Weights of a small transformer language model.
Size: 9 layers, width 96, 3 heads of 32, MLP 384 GELU, vocabulary 2048, 1.4M parameters.
Training: a variant of Muon for these matrices, 89M tokens, 5450 steps.
Each number is 128 + 24 x the weight over its row's rms, rounded and kept within 0 to 255. Layers, rows and columns count from 0. The size above them is the row's rms in percent of the matrix's.

# layer 4 MLP down (transposed), 384x96, rms 0.0893, rows 206-237, columns 48-95
size [103 105 116 105  84 113 111  85 108  98  95  82 110  94  92  89  87 111  87  98 111  99  92 102 104  99 128  92 100 108  93  95]
[[124 112 120 135 131 126 131  89 142  95 106 163 196 136 169 121 117 121 149 144 100 137 159 132 120 116 101 129 138  82 153 102 119 103 126 135 147 132  89 124 155  94 123 105 179 158 138 129]
 [161 149 128 145  79 151 105 135 113 117 120 158 135 146  90 126 129 141 103 141 147 111 171 134 113 144 115 118 151 127 123 131 135 151 109 133 154 155  86 151  89 130 115 143 133 155  90 156]
 [152 118 126 107 120 116 149 138 177 144 119 128 124 146 171  89  96 126 134 119  88 118 116 126 138 102  68 115 101  80 127 105  98 151 145 115 103 113 109 144 120 104 130 153 174 146 114 137]
 [125 127 109 135  98 132 148 151 120  84 119 137 173  93 137 131 119 127 124 121 102 142 135 175 104 135  92 125 190 137 129 118 128 100 114 124 126 149 132 123 114  86 146 133 188 114 103 109]
 [141 119 102 113  94 161 111 106 171 126 161 114 157 141  99  84 105 103 129 111 125 107 182 154  91  91 127 135 112 141 118 161 145 120 152 122 136 139 119 143 122 125 140 132 134 149 146 135]
 [129 123 134 123 142 126 130 148  37 125 116 170 123 130 134 113 153 106 157 130 120 150 154 142 101 127 156 102 135 144 132 129 123 152 133  81 122 114  72  82 135 190 144 138 176 116  86 154]
 [140 126 133  97 116 120 118 169  92 136 125 145 116 162 101 118 142 133 134 122 131 135 132 145 129 131 162 117 164 119 148 110  90 109 143 103 160 116 133 149  96 172 106 133 142  95 136 111]
 [127 143 156 134 117 118 126 133 151 129 157 105 100 151 135 137 111 141 154 144 150 143 138 133 108  58 144  90 130 152 140 141 138 152 130 166 134 103 104 146 140 113 122 126  90 129 127  71]
 [132 124 147 141 157 139 112  90 127 159 127 124  69 118 124 169 125  96 144 150 128 126 125 107 104 121 148 146 123 150 108 155 131 123 146 140 139 108 120 104 117  72 137 107 101  71 123 139]
 [134 131 141 114 139 104 121  84 118 135 130 131 165 147  94 125 171 111 144 117 143 120 151 133 129  89 122 118 145 111  96 136 101 126 145 134 149 132  96 110 100 131 130 137 107 122 137 128]
 [ 67 119 114 101 128 125 156 144 112 111  83 146 140 150 126 104 135 123 140 130 143 116 127 120 129 180 121 159 147 124 100  81 114 132 148 129 102 140 159 143 122 129 159 142 137 133  83 104]
 [ 97 117 160 156 157 123 145 137 116 137  79 177 100  93 118 124 137 115 129 142 109 151 117 180 149 121 170 112 107 152 169  91  91 182  86 111 115 133  89 169 107 129 153 118 113  83  99 128]
 [129 154 146  93 117  76 135 143 110 112 150 106 131 162 109 150 148 105 135 183 134 112  98 140 116  92 112 114  95 142  95 120 148 161 120 118 129 136 129 152 175 118 139 103  99 155 134 151]
 [146 123 133 114 117 135 109 158 190  90 128 162 124 105 101 118 102 120 133 137 163 170 136 168 141 143 160 113 129 163  94 157 142 128 129 105  90 112 104 133 124 130 146 142  94 106 109 131]
 [128 126 162  97 138 147 195  99  93 122 104 109 162  92 103 173 126 120 119 125 147 123 102 142  93 152 121 118 165 118 153 112  95 140 111  95 147 110 179 138  94 123 109 105 140 131 129 112]
 [128 162 141 125 189 162 131 104  86 118  95 123 140 138 132 122 106 101 123 117 150 120  96 139 147 103 127 125 112 117 165 124 148 147 146 144  89 119 125 148 114 135  82 141 123 110 150 142]
 [156 134 113 152 137 119  99 117 183 138 167 154 100 128 107 135 132 120  93 117 137 119 107  81 145  85 118  96 138 103 135 147 126 139  51 100 120 121 122 113 170 113 130 141 117 133 119 107]
 [133 162  84  92 142 141 160 152 139  84  99 122 100 123  99 141 169  98 150 112 135 117 121 112 136 115 154 111  96  87 113 126 135 139 136 139 131 157 141 127 137 133 157 123 136 174 165 100]
 [123  96 122 124 187 130 150 141  97 122 129 183 164 102 159  91 122 112 145 104 168 132 103 101 149 130  92 116 126 109 115 163 119  98 168 133  83 139  82 109 147 110 120 148 135 157 131 132]
 [159 113 169 116  95 139 121 123 130 125 128 125  90  97  82 149 140 143 149 133 119 143 121  79 168 105 127  94 104 109  91 104 121 142 155 130 131 134 127 172  90 141 138 111 146 127 139 133]
 [139 129  98  92 133 132  87 136 136 142  94 139  82 187 120 121 128 112 125 151 112 107 148 103 179  78 117 142 128 107 127 150 120  99 119 117 126 111 129 140 143 160 121 136  94 133  94 195]
 [125 155 173 105 158 109 138 113 166 110 148 116  97 138 104 111 114 118 129 149 120  98  91 107 111 132 141 153 168 155  81 151 137 118 160 104  67 111 109  97 173 156 146 116 140 102 155 115]
 [166 155 113 141 140 145 114 113 100 136 161 101 127 134 140  93 166 156 156 185 156 109 146 158 122 112 169 123 122 165 113  97 104  93 102  77 114 141 114 149 131 123 109 155 134 188  95  98]
 [138 154 136 104 142 127 116 132 117 136 112 116 144 148  97 177  99 128 150 147 125 127 100 144 139 118  97 138 108 160 137 162  98 122 102 148 171 146 113 153 162 169 104 124 117 110 118 107]
 [135 147 139 122 125 106 109  83 108  94 159 119 116 124 162  91 116 139 135 110 109 126  91  77 141 100 119 102 127  92 135 175 137 133 110 163 121  93 121  98 114 142  97  96  96  89 141 124]
 [142 130  89 100  92 149 135 124 124 141 176  88 149 160 106 136 109 149 112  85 115 135 116 132 122  69  84 150 141 181 124 128 164 143 166 120 113 137 113 141 125 149 134 139 125 118 152 146]
 [109 150 125 188 110 119 109 159 100 121  80 124 138 132 160 117 154 179 140 106  91 142 124 112 117 117  73 110 131 118 164 143 151 143 101 154 136  93  84 145 103 116 148 149 147 163 106 134]
 [139 121 140 124 137 138  96 115 190 119 138 125  85 108 172 118 132 152 129 160 145 150  99 161  97 129  90 126 143 124 114 138 123 121 114 158 102 143 137 122 128  92 112 121  90 144 161 144]
 [152 166 141 134 115 151 148 165 165 136 143  89 102 137 152 146  89 115  81 136 168  97 107 159 139 150 112 101 132 122 154 103 107 152 139 158 140  99 160 137 125 116 145 132 141 157 147 119]
 [143 105 161 200 132 186 117 116 123  86 101 169 124 127 131 104 165 150 146 137 147 131 107 125 129 115  69 116 116 131 131 137 139 146 147 134 162 142 141 116 127  99 176 136 150 115 117 137]
 [112 107 137  95 117 162 129 108 137 172 134 131 136 130 121 125 137 142 130 115 120 105  99  86 107 105  96 133 116 110 120 155 131 153 185 132 133 124 111 121 107 140 131  92 111 143 110 178]
 [104 127 114 135 139 147 120 156 145 119 140 136 160 142  87 130 133 112 141 135  97 136 109 117 149 170 133 128 112  83 146 194 146  62 111 157 112 104 110 151 143 177 133 127 137 115 110 132]]
# layer 4 MLP up, 384x96, rms 0.0888, rows 207-238, columns 48-95
size [105 113 103  82 102 102  93 109  96 100  99 105  99  90  89 100 106  88 100 104  98  92 107 109  99 117  98  96 101  90 102  89]
[[ 81 176 133 129  91  84 130 145 116 122 121 122  84 102 146 166  78 167 137 126 117 137 147 130 154 121 117 105  91  75 127 110 131 122 135 162 136 112 122 111 124 171 114 157 171 170 129 155]
 [133 119  95 154  93 149 123 110 177 153 134  88 105 141 167 127 108 123 165 115 125  95 146 130 102 135 134 130 114  98 124 132 129 125 124 129 138 121 110 105 114 107 130 157 149 166 124 129]
 [ 81 101 175 100 130 120 135 134 110 140 105 115 137 119 148 144 146 114  96 125 113 148 126  82 111  84 109 155 118 123 120 107 136 115 155 143 145 129 164 141 106 159  86 100 155 147 113 131]
 [115 114 107 120 135 106 133 131 110 155  64 142 140 141 150 152 140  94 123 178 125 101 148 135 116 165 165 130 117 133 149 121 130 141 106 126 122  80 156 139 145 141 138 129 116 146 134  78]
 [129 172  83 159 158 102 111 146 108 154 121 144 117 133 115 112 161 117 147 162  98 161 111 137  93 149 117  92 136 156 129 144 154 109 149 103 152 135 140  98 150 160 166 131 165 150 160 147]
 [108 160 120 115 124 127 119 113 111  87 137 109  85 114 129 105 142 119 135 147  97 171 119 147 137 131 152 145 105 141 148 158 112 143 129 112 133 122 146 129  87 185 103 125 105 165 154 105]
 [148 135 135 160 115 140 114 144 133 112 141 133 153 144 130 108 183 148 162 134 129 129 149 144 155  90 150 154 117  82 114 139  99 137 150 110 169 135 130  89 138 111 139 156  98 161 131 103]
 [120 158 144 161 138  91 131 103 110 136 133 175 119 158  94 120 136 130 128 136  91 148 103 121 100 129 109 154 156 168 136 152 115 108 171 129 154  97 176 109 112 153 137 161  95 110 146 100]
 [151 136 105 119 118 112 112 124 153  76 151 103 147  95 108 138 150 138  87 100  82 110  91 147 109 146 146  91 143 135 159 109 134 155 164 158 105  93  69 135  69 116 116 142 166 143 100 116]
 [ 98 144 136  84 142 171 160 111 101 133 131 132 147 158  94 112 141  81 132 155 114 148  84 124  92 149 120 109 113 100 101  90 110 197  85 137 152  98 111 134 142 112 101 136 144 149 108  92]
 [111 123 155 156 134 141 125 128 173 128 136 119 163 104 145  92 139  93 143 135 132 129 138  88 145 105 113 140 149 156 173  89 132 147 173  97 117 121 104  91 125 100 108 112 105 123  94 111]
 [113 147 173  63 132 151 136 142 144 125 125 136 105  98 119 124 103 127 133 141  94 159 142 122 106  94 138 114 126  97  77 114 134 119 125 123 150 159 110  90 139 145 103 144 130 164 109 142]
 [147 165 125 162  80 141 115 145 166 107 103 118  97  92 136 125 149  78  91 146 117  96 102 145  77 116  98  81 138 115 131  98 102 112 119 146 127 127 121 141 150 111 128 147 170 119 151 107]
 [125 120 137 202 151 172 146  79 150 109 134 144 116 139 116 103 109 130 153 135  84 167 121 116 146 102  99  69 151 127 118 155 142 128 127 149 145 145 112 138  92 138 128 146  92 138  96  93]
 [109 151 158 142  91 101  91 131 123 120 123 106 162 155 105 160 109 101 178 142 122 120 166 131 114 131 176  47  96 125 120 105 139 131 112 153 109  97 134 124 158 132 123 125 103 127 129 115]
 [105  69  98 113 163 137 129 138 111 101 139 114 144 166  88 147 168 115 101 155 120 175 114  82 170 106 128 108 109 147 153 102 123 132 113 116 133 115 124  99 122 123 188 145 144 111 164 129]
 [139 130 105 126 109 122  91 134 141 139 141  93 134  74 107 180 161 114 169 119 140 144 151 117 157 127 151 113 165 100 113 152 143 136 127 151 120 167 129 127 136 154 147 179 137 144 120  60]
 [110 163 126 135 129  89 143 125 160 116 112 105  95 115 125 122 174 125 110 142  98 113 135 177 156 171 186 142 125 157 119 151 109 159 127 112 179 114 126 137 113 175 127 172 112 186 144 142]
 [128 143 120 111 142 106 150 134 117 135 114 118  98 134 107 152 149 152 123 137  76 146 137  60 134 128 120 107 115 132 117 109  94  92 110 127  98 143 122 128 106 141 106 177 150 155 150 139]
 [ 95 126 147 120 115 151 137 104 145 141 140 143 121 101  84 126 128  96 152 112  93 155 164 110  77 162  98 111 123 154 110  91 148 132 152 104 140 110 107 136  93 107 144  76 155 122 115 106]
 [128 139 137 151 103 137 138 138 116 140 133 114  97 118 147 123 122 117  93 112 121 109 123 163 167 102 138 110 110 118 152 125 155  70 126 137 142 139  97  95  90 115 113 136 163 168 141 129]
 [129 129 154 129 151 138  83 106  97 136 148 133 125 106 143 126 127 113 107 116  95 131  96 107  94 151 161 123 141 112 146 161 127 146  88 114 116 123 147  85 145 108 140 129 111 129 139 108]
 [ 84 134 120 152 119 165  86 109 156 123  50 125 139 115 144 161  66 142 131  99 115 111 116 116 131 149 143 113 149 132 144 117 141 139 117 147 126 137  84 104 142 108  92 112 123 108  92 147]
 [114 134 169 146 115  89 119 151 138 123 125 111 126 134 148 167 114 101 121 137 129 135  92 126 147 125 153 128 183  87 129 161 118 145 126 120 151  68 153 117  99 111 161 107 117 154 125 135]
 [119 144 143  99 154 132 141 121 139 116 102 127 112 139 139 140  86 116 151 135 145 107 130 125 108 150 144  92 134 112 109  94 117 124  96 154 115 131 181 127 133 118 108  76 171 152 123 105]
 [133 152 148 130 129 150 116 115 112 107 139  86 152 118 117 130  92 149 155 126 121 168 112 125 113  93 164  88 165  99 142 149 118  83 150 150 126 114 128 120  76 163 149 149 115 107  90 147]
 [ 91 136 165 137 155 137 116 139 113 131 138  99 144 138 120 179 123 170 166 113 107 131 141 110 124 149 104 120 138 101 161 102 124 196 125 126 149 103 107 137 151 149 104 138 144 121 145 135]
 [126 142 111 130  96  73 111  77 138 187 123 116 138 126 145 119 133 129 108 142  88 142 106 128 133 149 108 128 143 135  86 140 132 115 135 148 147 126 112 167 137 133  93 159 140 154 143 184]
 [145 150 174 160 122 162 156 159 132 113 119 110  94 112 138 137 139 126 117 163 115 162 177 114  98 109  96  88 101 175 122 137 134 142 139 126 120 115 121 146 102 104 159 168 133 135  83 103]
 [130 125 130 163 103 135 122 134 162 132 140 111  73  97 135 108 149 107  98 140 142 102 158 120 133 155 113 121 150 108 156 154 173 157 113  85 128 113 144  83 115 115 111 142 134 137 128 116]
 [104 135  87 145 141 173 154 120 121 122 117 123 115 126 128 137 116 128 129 118 124 173 104 108 168 126 167 146 121 108 145  96 102 136  79  93 114  87  99 137 154 118  93 130 119 203 104 110]
 [140 124 130 119 146 158  80 162 165 153 158 116 130 127 112 136 154 139 112 131 103 106 123 136 167 149 133 137 141 147 127 118 178 119 110 119 100 156 170 125  96 148  85 109 144  91 146  89]]